python train.py --head_dim=64 --attn_scale=0.125 --tie_embeddings=true --init_std_qkv=0.034 --lr_mult_o=1.37 --lr_mult_up=1.43 --warmup_steps=485 --batch_tokens=[65536, 131072, 196608] --doc_mask=true --steps=4027
Each number is 200 + 20 x the weight over its row's rms, rounded and kept within 0 to 999. Layers, rows and columns count from 0. The size before them is the row's rms in percent of the matrix's.

# layer 5 MLP up, 640x320, rms 0.0657, rows 40-127, columns 240-319
100,191,223,203,190,190,228,180,197,215,230,208,186,171,216,225,165,218,196,189,202,204,203,201,225,207,194,174,177,182,255,150,212,202,207,212,170,194,181,203,217,181,199,196,200,198,260,202,222,162,201,188,226,209,187,173,199,186,234,202,211,174,220,200,226,207,210,220,170,244,202,180,146,175,216,175,224,202,190,182,225
091,191,227,188,205,171,206,158,220,189,230,196,198,165,169,214,156,181,190,217,209,208,207,208,213,192,200,202,218,194,233,210,227,227,201,210,175,184,221,189,189,202,208,178,160,203,197,196,156,186,231,248,216,186,175,169,216,193,187,212,187,225,212,189,195,224,198,205,216,194,197,209,206,175,224,235,198,206,208,218,180
101,185,234,199,198,213,226,211,206,180,197,177,217,203,180,234,204,237,189,200,220,190,210,178,218,221,182,214,208,216,191,175,195,197,187,206,187,218,225,231,183,209,212,186,197,215,247,176,139,178,187,164,208,208,162,225,164,206,180,201,212,188,209,184,220,242,184,215,167,192,196,171,181,207,233,195,228,195,206,209,188
098,188,222,209,194,212,220,216,201,216,156,208,197,186,179,214,208,240,188,203,186,199,198,207,193,189,213,201,183,239,206,220,160,209,204,168,206,217,219,214,222,196,156,186,195,188,215,205,177,176,211,163,164,209,179,208,194,190,213,206,187,215,215,222,211,227,172,208,191,230,228,212,221,195,188,184,171,190,179,208,210
098,171,210,221,211,196,188,209,214,191,189,206,201,171,210,196,199,181,181,193,186,203,201,155,230,189,231,207,207,199,193,167,220,179,165,168,208,210,225,196,208,192,189,206,199,212,228,186,189,190,241,186,196,199,196,251,200,206,230,212,214,187,207,231,198,210,203,210,195,191,187,188,226,188,204,180,192,247,170,209,210
096,177,177,204,210,213,196,156,240,172,220,190,239,150,220,200,185,193,180,196,213,224,190,194,198,241,170,214,192,190,211,211,205,173,217,196,213,161,187,192,189,188,174,217,161,189,212,214,229,164,257,212,189,193,193,173,222,201,217,172,210,200,203,196,214,234,205,191,183,215,206,183,209,220,219,247,188,227,206,220,206
102,204,201,197,202,197,217,201,202,216,195,220,202,207,190,202,223,204,180,194,188,192,213,173,212,231,211,222,207,180,211,190,185,187,192,188,199,206,186,181,195,200,204,214,162,177,190,204,192,146,218,180,192,220,182,201,190,214,188,209,215,216,206,207,255,230,184,211,165,204,196,209,218,186,209,208,217,229,159,213,195
104,177,227,193,220,210,179,165,206,206,212,200,220,191,185,212,146,207,175,208,203,226,205,176,237,228,164,213,161,216,207,156,237,161,182,242,153,203,175,225,169,199,205,195,184,201,215,206,205,205,213,187,157,190,196,181,203,201,201,173,225,194,222,206,217,204,232,187,206,165,186,184,206,217,166,225,238,216,205,214,189
099,168,214,236,191,185,216,198,196,211,228,187,241,208,180,232,209,234,192,178,178,198,194,202,182,208,155,189,202,204,209,188,218,179,241,191,195,208,199,186,216,227,218,190,176,205,217,213,168,177,196,198,212,210,187,208,201,176,188,219,208,221,228,189,214,224,163,226,159,204,191,192,192,177,234,166,223,218,187,211,188
094,130,263,195,215,142,222,187,218,220,183,183,211,210,222,181,238,209,201,191,187,183,181,225,192,211,208,227,203,197,235,175,208,212,171,194,192,217,236,185,192,183,196,226,199,189,184,206,204,207,212,196,218,224,162,241,166,202,168,197,211,203,203,218,219,169,164,217,190,202,223,171,194,199,233,233,205,203,180,221,210
094,181,209,198,233,179,203,166,201,191,238,192,248,221,185,206,245,192,175,180,222,199,169,187,204,203,206,203,183,190,194,219,167,193,181,201,194,207,180,187,201,190,208,222,199,202,197,208,190,175,223,174,157,183,188,200,207,174,172,194,202,177,214,191,201,226,216,177,213,167,188,193,198,209,200,217,181,215,206,217,159
108,180,190,182,186,193,184,209,217,189,187,201,218,189,217,195,224,195,181,189,176,210,220,183,221,204,212,206,218,192,171,182,174,219,208,173,204,196,204,210,202,204,133,192,203,184,199,211,219,185,200,197,167,193,201,194,190,192,211,209,213,179,207,186,208,184,205,241,211,227,213,189,202,149,228,172,204,198,195,236,211
081,192,224,210,236,170,229,212,195,221,222,189,178,200,192,157,228,227,193,204,182,230,232,187,221,199,200,218,165,189,225,172,184,193,207,202,190,189,191,216,208,222,182,165,239,173,202,195,199,203,199,205,197,220,151,208,209,189,180,220,212,201,209,206,207,221,161,210,212,187,201,184,201,184,164,178,232,204,159,200,201
091,193,210,237,202,194,209,215,189,184,220,205,198,162,209,202,227,212,173,211,185,203,188,183,198,234,201,243,205,135,195,150,211,205,230,166,199,211,206,208,215,173,219,216,187,217,233,207,232,191,216,206,166,212,165,203,181,165,218,191,193,171,227,194,217,228,187,193,198,186,163,172,216,202,185,180,254,219,207,199,231
101,165,214,189,218,192,187,177,225,190,204,181,211,158,231,216,186,184,188,212,225,218,208,203,199,218,197,196,231,193,187,196,202,193,160,212,165,223,226,177,170,217,216,206,214,196,221,169,226,183,203,185,223,164,195,223,243,218,158,203,202,193,208,193,196,208,220,212,204,193,187,201,174,208,237,217,210,174,134,211,222
105,191,193,208,224,193,213,195,235,210,210,202,192,199,198,202,207,192,179,228,214,190,180,176,217,228,256,223,231,202,194,212,220,173,193,202,180,208,180,241,158,148,167,203,197,191,189,219,253,189,184,185,214,175,189,185,208,211,193,190,195,212,214,213,202,206,186,206,147,208,222,186,214,212,198,221,218,171,189,227,196
102,198,206,194,197,201,183,184,219,211,192,180,186,195,201,204,173,245,169,204,193,194,236,212,213,213,221,200,212,210,171,222,204,200,169,209,200,210,200,188,199,205,182,202,122,209,205,235,198,201,191,220,184,201,200,195,186,187,243,180,170,212,199,216,214,210,191,205,181,181,197,188,226,188,197,219,196,156,216,207,182
092,170,218,224,189,201,205,188,209,179,171,246,204,203,236,183,201,194,203,198,244,194,210,220,204,169,182,174,194,209,196,185,188,214,175,199,174,181,211,224,178,202,184,195,180,196,196,184,166,202,229,174,197,187,178,195,206,175,210,195,167,217,207,240,211,187,197,197,240,204,194,158,170,219,184,236,203,171,186,212,217
107,200,204,227,184,217,184,208,187,182,241,213,186,192,208,215,201,200,180,242,182,208,195,230,250,154,204,221,182,219,199,188,186,197,182,207,193,241,209,188,193,213,182,214,202,194,224,190,239,200,223,201,232,192,186,162,205,206,200,216,199,166,211,204,209,193,211,186,205,186,204,207,190,165,186,218,235,181,195,211,207
098,185,204,195,194,171,217,197,208,202,226,224,223,184,192,210,206,195,201,207,183,222,216,229,199,220,211,206,220,204,237,168,203,198,173,193,221,219,208,195,161,201,208,212,202,189,171,194,210,174,217,177,217,211,183,221,197,205,198,209,202,209,265,225,192,200,178,153,181,207,171,192,170,204,211,204,247,202,162,209,185
094,165,217,226,195,191,215,205,220,202,189,202,184,190,223,203,193,222,188,185,186,204,203,200,200,179,209,159,223,196,212,196,207,212,216,206,174,200,196,201,170,215,197,209,194,209,193,215,135,202,217,198,194,228,173,226,212,182,182,212,179,207,222,189,188,202,203,174,183,185,178,215,218,194,233,216,188,230,181,212,204
088,163,221,202,175,190,218,209,223,218,195,224,232,171,180,200,203,200,205,220,202,204,192,224,220,188,218,224,208,179,215,167,198,228,212,201,186,208,179,180,210,229,190,191,187,201,207,187,209,194,215,228,193,189,176,222,210,197,187,220,218,211,212,192,233,224,197,164,198,212,207,174,182,166,203,193,190,182,195,204,205
085,194,207,195,164,194,204,186,187,190,184,184,190,195,204,211,210,215,191,205,203,196,178,180,204,195,218,207,198,169,210,221,186,184,213,177,217,196,246,192,189,187,189,168,203,160,197,224,182,182,246,214,203,167,175,201,168,190,171,234,204,205,229,181,210,200,188,167,216,196,181,219,204,176,186,200,203,223,191,220,149
100,193,231,196,185,201,205,211,201,165,201,178,170,161,200,221,186,180,194,187,175,217,234,192,262,222,207,215,215,205,191,205,203,174,166,219,171,241,216,197,242,228,190,169,162,193,212,185,227,193,201,236,185,174,194,199,206,219,212,189,214,184,230,211,202,194,203,206,208,203,210,165,175,182,205,221,206,204,186,208,200
103,179,218,236,184,217,207,192,232,222,219,177,187,198,158,200,221,211,191,185,207,185,201,210,200,189,213,215,188,194,226,241,186,206,209,233,211,203,199,195,232,187,213,161,210,181,198,207,203,173,236,215,205,231,192,188,195,212,223,182,183,216,229,220,210,196,172,181,210,201,169,217,151,190,244,212,187,184,127,204,193
090,161,211,194,175,211,191,190,204,189,207,199,187,183,188,218,200,193,176,200,208,209,226,172,222,202,230,208,198,252,212,241,179,202,180,216,172,249,208,203,201,230,200,180,204,163,205,202,208,200,181,177,167,172,185,192,178,198,212,245,220,217,187,225,196,197,181,201,193,210,192,200,220,214,159,232,185,170,181,193,183
103,182,223,225,216,186,192,182,188,175,243,195,197,207,210,224,173,177,177,199,207,194,197,211,240,213,176,180,186,197,206,188,257,170,201,198,171,208,171,204,207,203,205,210,187,218,232,185,167,189,215,179,188,198,204,216,194,185,219,192,164,168,229,189,203,202,215,180,190,199,186,176,175,196,223,223,216,154,236,220,202
101,186,197,202,185,201,202,175,198,184,199,193,209,203,218,205,209,207,186,208,191,185,214,205,201,191,173,182,239,213,180,178,221,200,171,211,211,189,210,198,196,208,185,190,186,210,221,181,184,157,195,176,221,218,190,211,232,192,196,235,205,199,221,207,249,226,198,235,183,201,209,208,223,220,204,198,220,200,201,217,237
106,188,196,192,173,185,198,191,212,186,172,177,206,207,199,231,205,196,196,198,201,210,223,192,207,211,194,216,230,221,212,210,185,200,181,196,180,215,176,188,179,201,198,191,210,184,215,207,181,162,193,147,199,177,188,230,212,223,208,234,191,246,235,236,175,212,197,191,180,211,204,205,180,181,227,204,184,214,149,225,166
108,183,216,189,172,180,222,228,194,216,195,158,199,186,203,221,202,199,203,235,203,218,205,193,193,196,247,227,193,185,227,205,233,197,219,161,191,183,166,192,236,213,203,188,224,181,209,194,198,167,225,207,204,226,163,191,185,163,229,228,197,181,239,224,200,210,182,215,183,213,233,160,168,191,195,202,219,205,202,199,170
101,209,210,223,193,193,174,185,215,186,206,223,178,162,208,216,251,231,197,230,201,168,182,193,202,187,188,201,211,207,212,185,187,187,210,211,211,200,231,203,168,186,189,220,225,195,192,208,226,168,198,204,219,204,161,228,196,219,163,193,191,209,228,240,211,245,222,176,176,207,185,192,158,191,168,183,214,212,182,219,202
106,198,195,188,218,203,198,162,201,192,175,168,209,204,181,181,166,221,178,205,188,232,202,192,239,205,195,238,165,215,219,205,200,200,197,194,190,189,198,210,222,204,207,223,245,151,210,194,185,196,189,223,208,194,202,207,193,181,179,198,179,198,222,169,200,211,207,218,156,201,192,194,197,191,180,167,225,167,173,224,174
096,192,191,180,162,181,215,189,203,162,202,194,186,199,214,224,168,222,188,215,222,190,192,219,207,184,209,226,240,201,223,200,188,222,179,170,207,183,209,184,168,208,192,206,198,189,213,164,224,172,208,189,240,183,173,208,206,195,195,214,155,202,201,193,233,236,209,214,199,210,202,205,212,206,184,185,205,180,178,222,204
097,173,209,201,188,170,212,213,210,189,197,206,245,211,183,207,192,202,183,197,231,210,193,185,239,211,215,231,224,149,222,206,204,208,216,204,213,188,192,209,197,203,197,238,194,192,184,184,238,178,198,198,233,210,172,221,222,153,195,182,181,219,224,199,187,211,208,183,190,184,202,207,185,192,208,226,193,225,214,207,200
095,155,198,194,179,199,218,174,218,186,240,193,180,176,173,210,151,216,197,203,215,222,166,221,218,184,192,185,212,176,176,185,235,180,188,190,216,207,230,222,200,234,184,221,207,210,220,203,197,192,201,187,196,183,164,240,191,164,208,212,175,175,234,187,212,248,150,197,204,205,168,191,208,168,206,196,197,195,179,214,179
105,135,213,229,161,181,179,192,191,183,208,214,176,163,190,191,189,214,159,239,212,206,199,217,194,202,211,217,220,201,201,210,212,167,190,206,197,195,211,215,146,200,155,201,184,188,179,174,191,184,213,157,211,185,186,185,175,211,189,254,204,210,199,221,216,225,196,172,199,223,205,198,185,195,183,226,192,209,204,223,191
096,158,209,216,207,203,215,225,181,149,208,194,198,181,205,189,266,225,189,233,221,201,213,176,202,228,230,198,210,184,210,193,202,212,199,221,194,199,186,212,198,197,200,215,203,205,216,190,213,200,195,206,182,176,185,243,174,204,171,192,195,176,212,221,220,222,187,186,175,188,194,200,187,216,225,214,196,239,171,205,216
098,181,206,205,203,201,225,192,214,186,199,211,178,159,164,212,208,229,196,199,176,193,188,211,193,220,217,204,190,168,187,194,173,169,197,200,195,230,193,176,198,176,224,156,191,208,219,183,200,176,207,205,203,236,177,231,181,161,197,201,170,229,215,219,196,226,218,205,201,187,188,196,168,227,194,204,192,197,194,207,212
113,181,220,209,212,217,192,181,210,233,191,191,214,210,207,237,185,181,179,207,180,192,212,193,211,174,213,185,204,233,175,209,212,156,178,191,178,169,191,207,197,197,215,193,177,158,246,183,181,190,221,175,206,214,194,237,180,204,219,221,224,175,224,191,165,184,187,179,199,222,176,193,185,216,236,178,205,201,181,225,189
105,149,224,189,212,180,214,204,206,191,202,164,201,195,224,230,188,215,186,223,183,229,228,207,198,196,201,207,201,214,186,198,212,187,173,224,166,164,180,185,220,190,225,182,173,168,182,181,170,184,208,170,179,204,195,216,223,182,218,218,204,209,200,204,167,223,205,200,180,186,205,212,181,199,210,188,220,207,169,211,215
106,195,193,195,160,205,168,212,226,171,221,166,190,190,205,193,203,220,195,221,203,208,193,179,211,209,216,244,220,235,229,202,233,195,198,197,214,212,200,233,187,150,183,171,173,195,204,164,183,158,197,195,236,213,172,195,199,150,195,198,216,194,221,220,216,237,209,235,195,231,172,207,187,212,210,204,202,187,218,207,192
104,206,209,199,189,238,217,160,174,159,209,160,196,208,203,203,200,191,188,205,220,217,218,213,226,211,192,224,225,196,200,214,224,186,175,197,162,229,169,198,199,181,184,191,190,197,213,173,194,192,195,197,226,199,178,204,201,177,177,203,193,220,208,202,183,193,203,192,171,187,192,188,185,206,174,227,216,206,170,190,206
092,191,201,198,194,207,186,161,190,226,189,201,212,196,238,185,189,234,189,208,167,220,231,214,199,189,207,190,230,197,201,196,217,152,234,183,189,197,191,199,189,179,196,177,186,189,209,191,175,191,195,220,208,209,185,198,212,159,213,191,187,221,231,199,182,260,192,197,192,192,160,191,196,182,216,210,205,237,178,216,190
099,201,232,223,172,194,191,175,196,174,204,189,173,209,184,206,256,225,197,204,207,212,183,217,216,217,163,216,202,203,198,158,194,188,196,242,161,255,176,194,148,199,232,173,164,204,179,205,228,186,210,185,184,188,184,216,200,208,228,207,211,207,219,188,213,196,197,186,205,170,176,192,165,204,154,197,203,199,206,208,208
112,171,198,234,206,180,190,141,218,185,195,179,228,178,218,208,195,195,164,192,216,187,187,216,176,227,178,172,207,216,216,176,184,226,204,201,164,168,205,223,202,212,165,224,193,200,221,165,209,193,239,187,201,221,220,204,191,201,176,194,217,204,216,188,208,211,217,174,185,237,205,196,185,228,181,236,198,196,177,235,192
106,213,245,205,188,166,193,206,221,187,215,198,177,218,237,261,195,198,193,221,208,222,241,181,194,193,187,212,193,198,198,207,225,195,181,230,184,182,183,190,205,226,199,203,173,168,243,199,184,186,168,213,208,213,186,214,201,190,229,221,221,210,211,213,199,209,188,174,225,207,190,171,222,186,230,175,230,236,201,227,184
095,176,221,245,191,241,230,201,203,175,187,184,163,171,219,168,183,214,191,204,173,216,238,182,229,222,198,226,177,214,169,128,232,179,179,182,166,193,211,168,224,176,210,212,197,229,205,212,213,176,247,166,189,222,181,206,204,201,195,172,213,186,200,187,203,210,209,181,215,184,201,206,193,182,213,210,219,199,192,210,236
091,176,197,198,242,194,182,189,200,185,207,217,242,199,190,221,209,218,191,202,211,197,171,220,220,182,203,210,213,196,211,175,201,177,206,175,209,205,180,187,190,170,210,208,181,221,204,182,221,187,205,222,201,228,194,207,214,213,155,217,201,229,225,202,203,243,203,192,186,178,194,206,200,217,201,230,186,173,199,215,213
093,196,200,202,185,205,174,203,179,192,206,199,213,221,179,215,206,215,172,201,175,199,216,185,207,206,171,223,216,211,237,209,172,212,227,204,182,207,196,176,164,187,201,207,163,186,170,200,220,194,222,206,208,189,204,179,161,190,167,211,221,183,213,199,206,186,205,201,190,196,227,210,215,231,199,178,224,266,198,224,229
110,189,225,220,160,239,202,195,213,207,190,181,164,190,218,243,215,203,193,213,190,231,204,204,212,188,193,177,181,217,204,220,196,207,224,195,200,222,209,226,215,194,194,219,207,153,208,185,184,174,258,203,165,223,211,214,189,216,174,220,194,221,207,196,211,224,164,178,227,213,176,183,178,199,198,199,226,177,194,219,216
106,181,215,201,223,153,218,206,194,222,214,219,245,204,216,200,224,208,182,231,197,240,222,196,231,181,221,187,236,212,207,175,204,153,159,210,195,200,173,230,224,207,185,199,187,195,223,177,217,161,198,191,215,210,205,193,235,174,202,182,216,216,197,202,165,203,183,175,207,184,204,207,174,214,207,237,213,244,193,215,218
105,201,226,197,202,224,241,208,200,199,182,202,202,204,222,236,208,205,183,229,184,204,213,169,211,223,220,208,242,198,209,180,191,207,201,219,198,194,186,189,193,165,179,203,203,159,215,208,191,145,218,213,195,193,171,189,176,178,186,215,196,198,261,177,225,202,190,182,201,198,200,211,177,198,190,174,205,247,201,224,212
097,153,201,217,229,199,216,173,217,222,215,227,253,195,150,226,189,200,183,195,211,204,216,208,219,185,238,215,181,190,218,190,206,199,202,208,215,189,199,206,181,230,169,222,213,169,226,193,185,182,236,210,217,209,194,218,183,164,176,210,187,183,226,158,170,210,204,199,197,178,195,194,203,191,180,171,179,254,177,205,206
100,176,222,234,203,173,215,196,232,188,237,201,207,224,192,222,205,197,166,209,210,226,181,232,218,182,193,174,222,238,247,160,172,212,175,194,180,209,181,210,173,184,190,190,173,210,239,179,226,211,227,165,219,210,175,194,189,192,205,184,221,180,215,216,217,210,195,214,202,201,193,190,183,208,214,220,180,187,184,226,234
102,191,204,194,235,190,213,197,239,166,183,218,191,154,234,193,218,200,184,231,193,208,201,221,201,205,194,213,229,164,229,209,173,194,183,200,173,202,212,216,157,196,195,202,205,218,198,213,212,196,201,206,187,197,187,196,216,237,213,229,228,193,202,189,219,203,181,192,198,234,175,150,199,164,211,189,220,226,149,197,196
098,187,231,240,224,177,175,203,152,175,197,209,227,174,197,177,204,215,176,194,189,211,197,215,183,218,198,207,266,187,198,191,217,214,200,178,191,217,196,181,186,225,153,181,178,198,214,206,187,191,189,187,203,213,188,217,189,193,207,189,194,206,193,204,180,204,200,177,214,195,169,180,190,213,158,215,164,178,157,211,215
099,170,227,207,166,203,225,193,200,215,176,165,196,191,228,204,183,201,175,221,204,188,233,189,203,206,175,189,200,220,180,228,214,211,177,227,156,235,219,231,145,212,202,197,210,174,214,165,157,191,191,168,212,224,180,190,197,202,182,260,200,189,211,215,222,234,176,206,214,209,177,208,194,203,193,211,190,196,208,227,212
103,201,209,212,219,179,206,149,247,188,209,173,186,195,176,192,229,243,182,200,209,245,241,201,221,212,208,221,210,225,192,199,204,190,161,218,183,198,157,186,173,171,203,139,208,212,206,209,227,190,183,206,207,210,171,219,211,187,189,187,146,228,205,197,223,211,217,173,186,192,172,156,187,175,157,217,221,226,177,206,169
104,146,212,269,172,180,228,171,210,208,178,206,177,193,176,199,206,221,191,217,208,216,185,196,208,206,232,217,146,234,189,208,184,180,202,182,210,227,166,210,205,183,195,219,195,200,177,213,211,166,219,135,191,182,171,207,191,175,189,179,174,179,225,186,218,232,200,182,193,186,185,205,218,206,213,196,212,223,190,213,230
095,172,207,216,172,155,226,193,227,200,206,234,246,228,167,185,198,214,190,204,200,206,213,216,212,220,214,227,206,192,201,189,258,183,187,166,176,202,201,181,196,188,172,178,202,204,221,198,208,174,194,155,217,185,179,214,215,211,180,149,186,187,232,193,175,201,167,211,191,194,173,200,196,182,180,200,213,194,209,208,219
108,184,213,233,172,183,175,163,236,233,221,160,238,203,198,219,204,191,178,160,172,214,164,206,211,216,176,198,155,204,235,220,197,211,176,167,146,212,193,198,211,183,227,163,215,163,202,175,206,162,204,237,182,183,190,227,173,205,175,192,178,206,203,199,223,208,210,211,189,220,167,222,220,184,165,212,215,214,180,213,214
088,222,217,206,219,215,222,200,210,164,208,180,227,180,193,191,185,196,204,188,192,198,211,195,198,214,205,236,213,199,224,217,189,185,226,191,194,213,215,216,214,207,158,221,218,194,212,188,193,178,256,186,200,189,188,187,264,218,220,177,210,157,205,200,196,200,186,216,174,203,163,205,226,213,200,208,197,206,195,215,207
101,193,202,198,205,216,184,177,209,163,216,204,202,159,214,241,205,191,200,208,201,205,228,192,214,204,176,202,193,193,185,188,216,201,208,230,199,221,203,179,191,219,176,186,205,220,178,221,200,179,221,208,236,184,172,227,203,207,192,227,183,231,226,198,196,248,202,205,202,206,166,199,207,205,205,200,205,183,195,215,180
100,202,215,213,217,181,185,169,217,170,198,203,190,191,234,249,177,189,187,184,131,212,194,207,188,249,191,213,228,191,226,173,219,231,215,157,180,197,192,154,189,219,206,178,198,212,201,209,175,178,212,194,228,194,201,196,188,209,244,190,230,204,213,194,210,213,190,195,178,212,188,195,189,206,206,220,206,215,180,226,230
094,168,215,175,177,192,196,173,192,198,195,194,224,155,199,156,199,211,183,198,202,204,190,183,168,202,176,232,201,225,222,197,204,194,207,207,186,216,184,226,199,179,212,179,228,198,198,185,187,177,211,186,184,204,186,206,201,193,221,197,223,197,220,233,190,234,185,207,174,218,212,183,215,185,196,224,210,248,192,220,170
106,186,230,203,157,208,252,197,199,207,193,162,188,172,224,225,207,209,173,212,205,214,130,198,195,210,190,202,180,218,206,202,231,205,212,205,192,198,169,236,182,205,223,196,227,221,202,225,169,182,174,175,202,173,185,210,210,222,231,204,247,176,209,162,205,200,176,160,198,202,201,204,197,212,203,181,229,183,208,201,239
100,162,228,207,231,183,168,183,199,179,218,204,186,190,217,222,200,182,192,242,185,196,209,201,200,202,198,188,221,179,208,176,224,189,191,176,172,238,171,207,191,200,199,179,146,201,216,200,196,173,209,196,214,221,166,209,208,192,217,200,181,194,226,202,172,174,181,234,186,184,189,195,151,210,217,220,185,154,216,206,204
089,197,233,184,207,197,207,165,228,205,207,205,195,171,213,205,193,206,195,232,218,217,211,209,211,225,212,168,193,203,229,172,204,196,197,224,147,211,200,200,166,215,226,188,204,165,218,223,214,181,200,214,143,157,174,205,204,167,195,170,198,231,218,207,203,257,211,184,200,237,190,201,189,228,228,196,217,176,180,204,202
099,181,220,225,183,196,191,186,222,203,216,210,242,199,235,211,228,220,182,198,195,176,242,215,204,209,199,220,232,196,182,201,207,182,213,203,191,218,188,188,221,197,182,239,207,167,186,173,194,199,194,213,183,204,176,189,204,181,219,218,215,206,207,228,204,228,193,186,162,250,221,185,192,166,200,203,219,233,156,216,194
101,180,233,217,211,228,192,221,204,188,176,210,184,196,163,185,240,194,197,220,198,210,205,189,196,223,190,228,222,173,212,197,183,170,208,223,202,195,172,201,179,192,161,145,175,205,172,237,240,188,189,216,187,187,168,205,191,163,190,188,194,235,211,225,176,229,209,200,222,197,206,211,187,179,204,177,185,197,145,207,183
104,200,194,194,200,239,210,182,219,197,238,191,193,166,216,208,203,244,174,191,142,241,199,229,209,192,155,195,196,229,206,139,215,191,184,241,190,181,211,205,197,189,206,194,216,200,190,205,214,201,195,192,204,203,178,232,186,165,211,218,193,235,229,242,219,263,228,185,187,224,197,213,179,175,188,153,186,212,165,229,199
095,195,212,201,208,178,237,202,198,203,221,189,205,202,190,216,197,216,183,188,208,197,191,209,223,192,218,258,210,221,163,201,173,186,182,216,202,181,166,192,185,225,203,189,202,214,223,185,207,190,205,173,178,226,170,211,218,160,212,216,197,183,214,154,227,186,203,177,175,190,200,181,201,210,231,241,200,169,211,211,206
105,218,215,207,167,213,202,179,222,219,230,183,196,220,186,218,221,199,186,196,192,204,188,197,225,220,205,225,197,158,188,181,215,180,214,203,210,208,178,201,186,248,189,207,177,213,176,230,232,172,189,189,190,155,177,191,192,190,206,193,190,213,217,228,213,212,189,215,195,202,225,185,165,196,184,207,186,211,173,212,209
100,205,214,216,172,231,225,208,189,154,157,181,194,182,214,238,170,220,194,187,214,201,185,189,222,165,202,196,193,217,233,146,218,178,180,227,219,221,178,195,166,179,191,207,193,154,199,213,162,193,208,210,205,197,195,258,171,183,229,218,200,196,218,184,168,235,209,220,172,189,184,210,196,218,231,171,201,242,194,213,208
094,227,206,204,231,222,220,189,202,177,236,210,198,204,197,258,193,226,165,188,221,196,180,194,186,182,210,197,225,216,241,225,203,209,205,207,200,208,242,158,181,202,229,171,138,217,222,226,218,179,191,192,186,148,179,186,195,195,194,189,187,200,235,217,201,224,229,199,183,199,201,184,185,214,203,213,231,206,195,217,181
103,200,195,202,192,222,186,201,231,170,194,207,222,182,239,217,220,217,183,202,223,217,204,209,191,206,197,209,200,173,168,158,194,192,222,180,203,220,206,210,167,189,162,212,163,226,198,163,199,174,200,195,199,167,198,192,152,206,216,192,172,206,201,215,207,216,205,186,203,191,189,176,207,225,220,185,219,194,195,230,190
110,200,230,241,202,209,208,195,235,194,247,176,222,205,184,164,202,207,200,209,190,229,223,173,193,189,192,239,194,211,218,194,235,181,198,234,175,235,191,213,228,190,174,147,180,221,206,208,208,164,217,192,212,198,193,189,206,224,220,196,196,236,204,211,209,233,205,188,170,203,186,219,187,210,180,213,246,181,210,211,179
093,196,222,191,188,202,192,194,168,151,188,192,202,177,204,210,196,175,205,201,192,200,168,216,201,185,209,197,208,225,219,198,222,199,240,212,194,180,197,186,208,187,233,179,190,188,228,217,177,201,202,205,203,213,161,185,244,174,210,165,212,206,222,191,198,224,192,136,194,186,189,197,180,216,209,227,203,173,199,224,210
093,177,214,230,201,206,230,157,223,199,194,207,223,199,196,210,205,207,198,208,199,217,217,190,203,203,181,200,191,177,220,159,177,213,221,181,194,214,184,195,193,220,218,186,190,177,214,173,215,204,212,197,240,234,127,181,221,190,176,211,211,221,241,204,192,218,213,175,202,179,188,169,197,227,160,211,206,184,170,197,213
099,192,204,220,223,180,225,186,222,196,211,200,250,206,184,229,183,192,172,209,152,227,186,180,214,188,214,169,208,219,207,177,195,191,178,182,170,216,160,154,206,193,199,194,204,196,170,203,195,170,211,197,194,196,192,228,219,213,201,209,185,213,224,193,214,221,181,205,194,204,176,205,182,205,234,186,197,208,161,217,216
097,198,215,228,201,170,210,219,188,154,173,192,240,204,203,205,216,221,166,193,180,196,206,185,199,197,218,202,230,186,205,168,201,185,179,185,179,188,216,168,182,174,175,198,169,210,228,191,216,197,168,187,205,220,198,219,213,189,192,193,231,200,223,208,219,201,223,206,189,173,182,198,213,207,210,156,243,188,204,196,192
098,220,194,193,175,207,217,172,215,196,213,199,185,185,209,196,185,206,192,220,159,226,211,223,229,225,192,194,172,208,235,169,195,183,197,211,193,195,169,221,169,190,186,236,159,185,183,175,190,194,229,190,196,205,182,176,182,198,207,231,182,186,226,227,236,202,189,186,195,205,190,186,231,214,148,216,215,195,195,229,175
103,190,227,235,209,196,206,206,233,196,222,210,206,212,200,215,217,190,198,232,179,216,194,185,217,240,213,233,227,188,225,142,168,200,201,217,168,208,247,193,221,227,218,148,187,226,220,181,233,183,210,179,200,181,158,214,213,183,192,193,192,200,217,209,190,236,220,232,213,188,155,171,174,227,178,190,235,183,187,199,250
100,199,210,213,208,164,222,190,191,200,215,218,214,219,196,250,218,195,185,202,173,239,189,227,200,213,206,211,182,189,225,213,208,184,161,173,180,221,168,186,187,182,194,178,170,185,169,174,220,174,212,166,169,193,176,192,213,179,234,232,214,187,205,166,183,216,177,186,205,216,198,187,207,212,206,233,185,200,190,227,189
089,201,200,191,198,225,194,175,185,202,224,210,193,185,216,180,216,192,212,209,204,210,176,211,223,233,162,233,210,203,206,160,212,196,169,190,225,232,189,201,183,169,188,190,222,209,220,220,245,191,207,183,201,185,179,173,235,187,194,186,209,227,203,210,207,198,218,168,196,235,208,179,168,191,203,181,213,210,195,210,189
104,182,224,229,177,189,181,180,176,202,198,208,248,218,207,263,185,183,181,208,209,211,189,183,201,214,232,200,190,163,180,227,183,219,199,175,198,236,208,194,171,231,186,186,192,163,217,198,221,178,208,173,188,219,172,208,247,201,205,207,221,168,209,201,221,215,179,178,215,173,181,176,169,213,191,198,193,214,188,207,218
114,189,198,221,164,211,181,195,206,190,205,184,184,195,230,259,171,235,179,182,144,247,192,223,204,225,198,195,226,207,186,185,183,164,164,209,178,210,212,195,197,207,176,241,204,229,204,157,233,189,192,202,195,215,190,197,171,216,215,170,237,213,227,193,174,200,184,218,175,206,198,201,223,195,173,177,226,200,202,224,194
095,175,195,202,203,204,224,182,177,198,203,220,200,204,209,219,195,205,214,207,197,223,199,198,218,187,260,195,168,214,177,163,184,187,192,240,172,206,171,221,196,224,204,202,198,184,197,222,193,179,236,223,193,206,169,213,214,202,222,169,180,204,224,228,231,223,175,164,180,204,190,175,209,218,194,239,210,195,163,220,204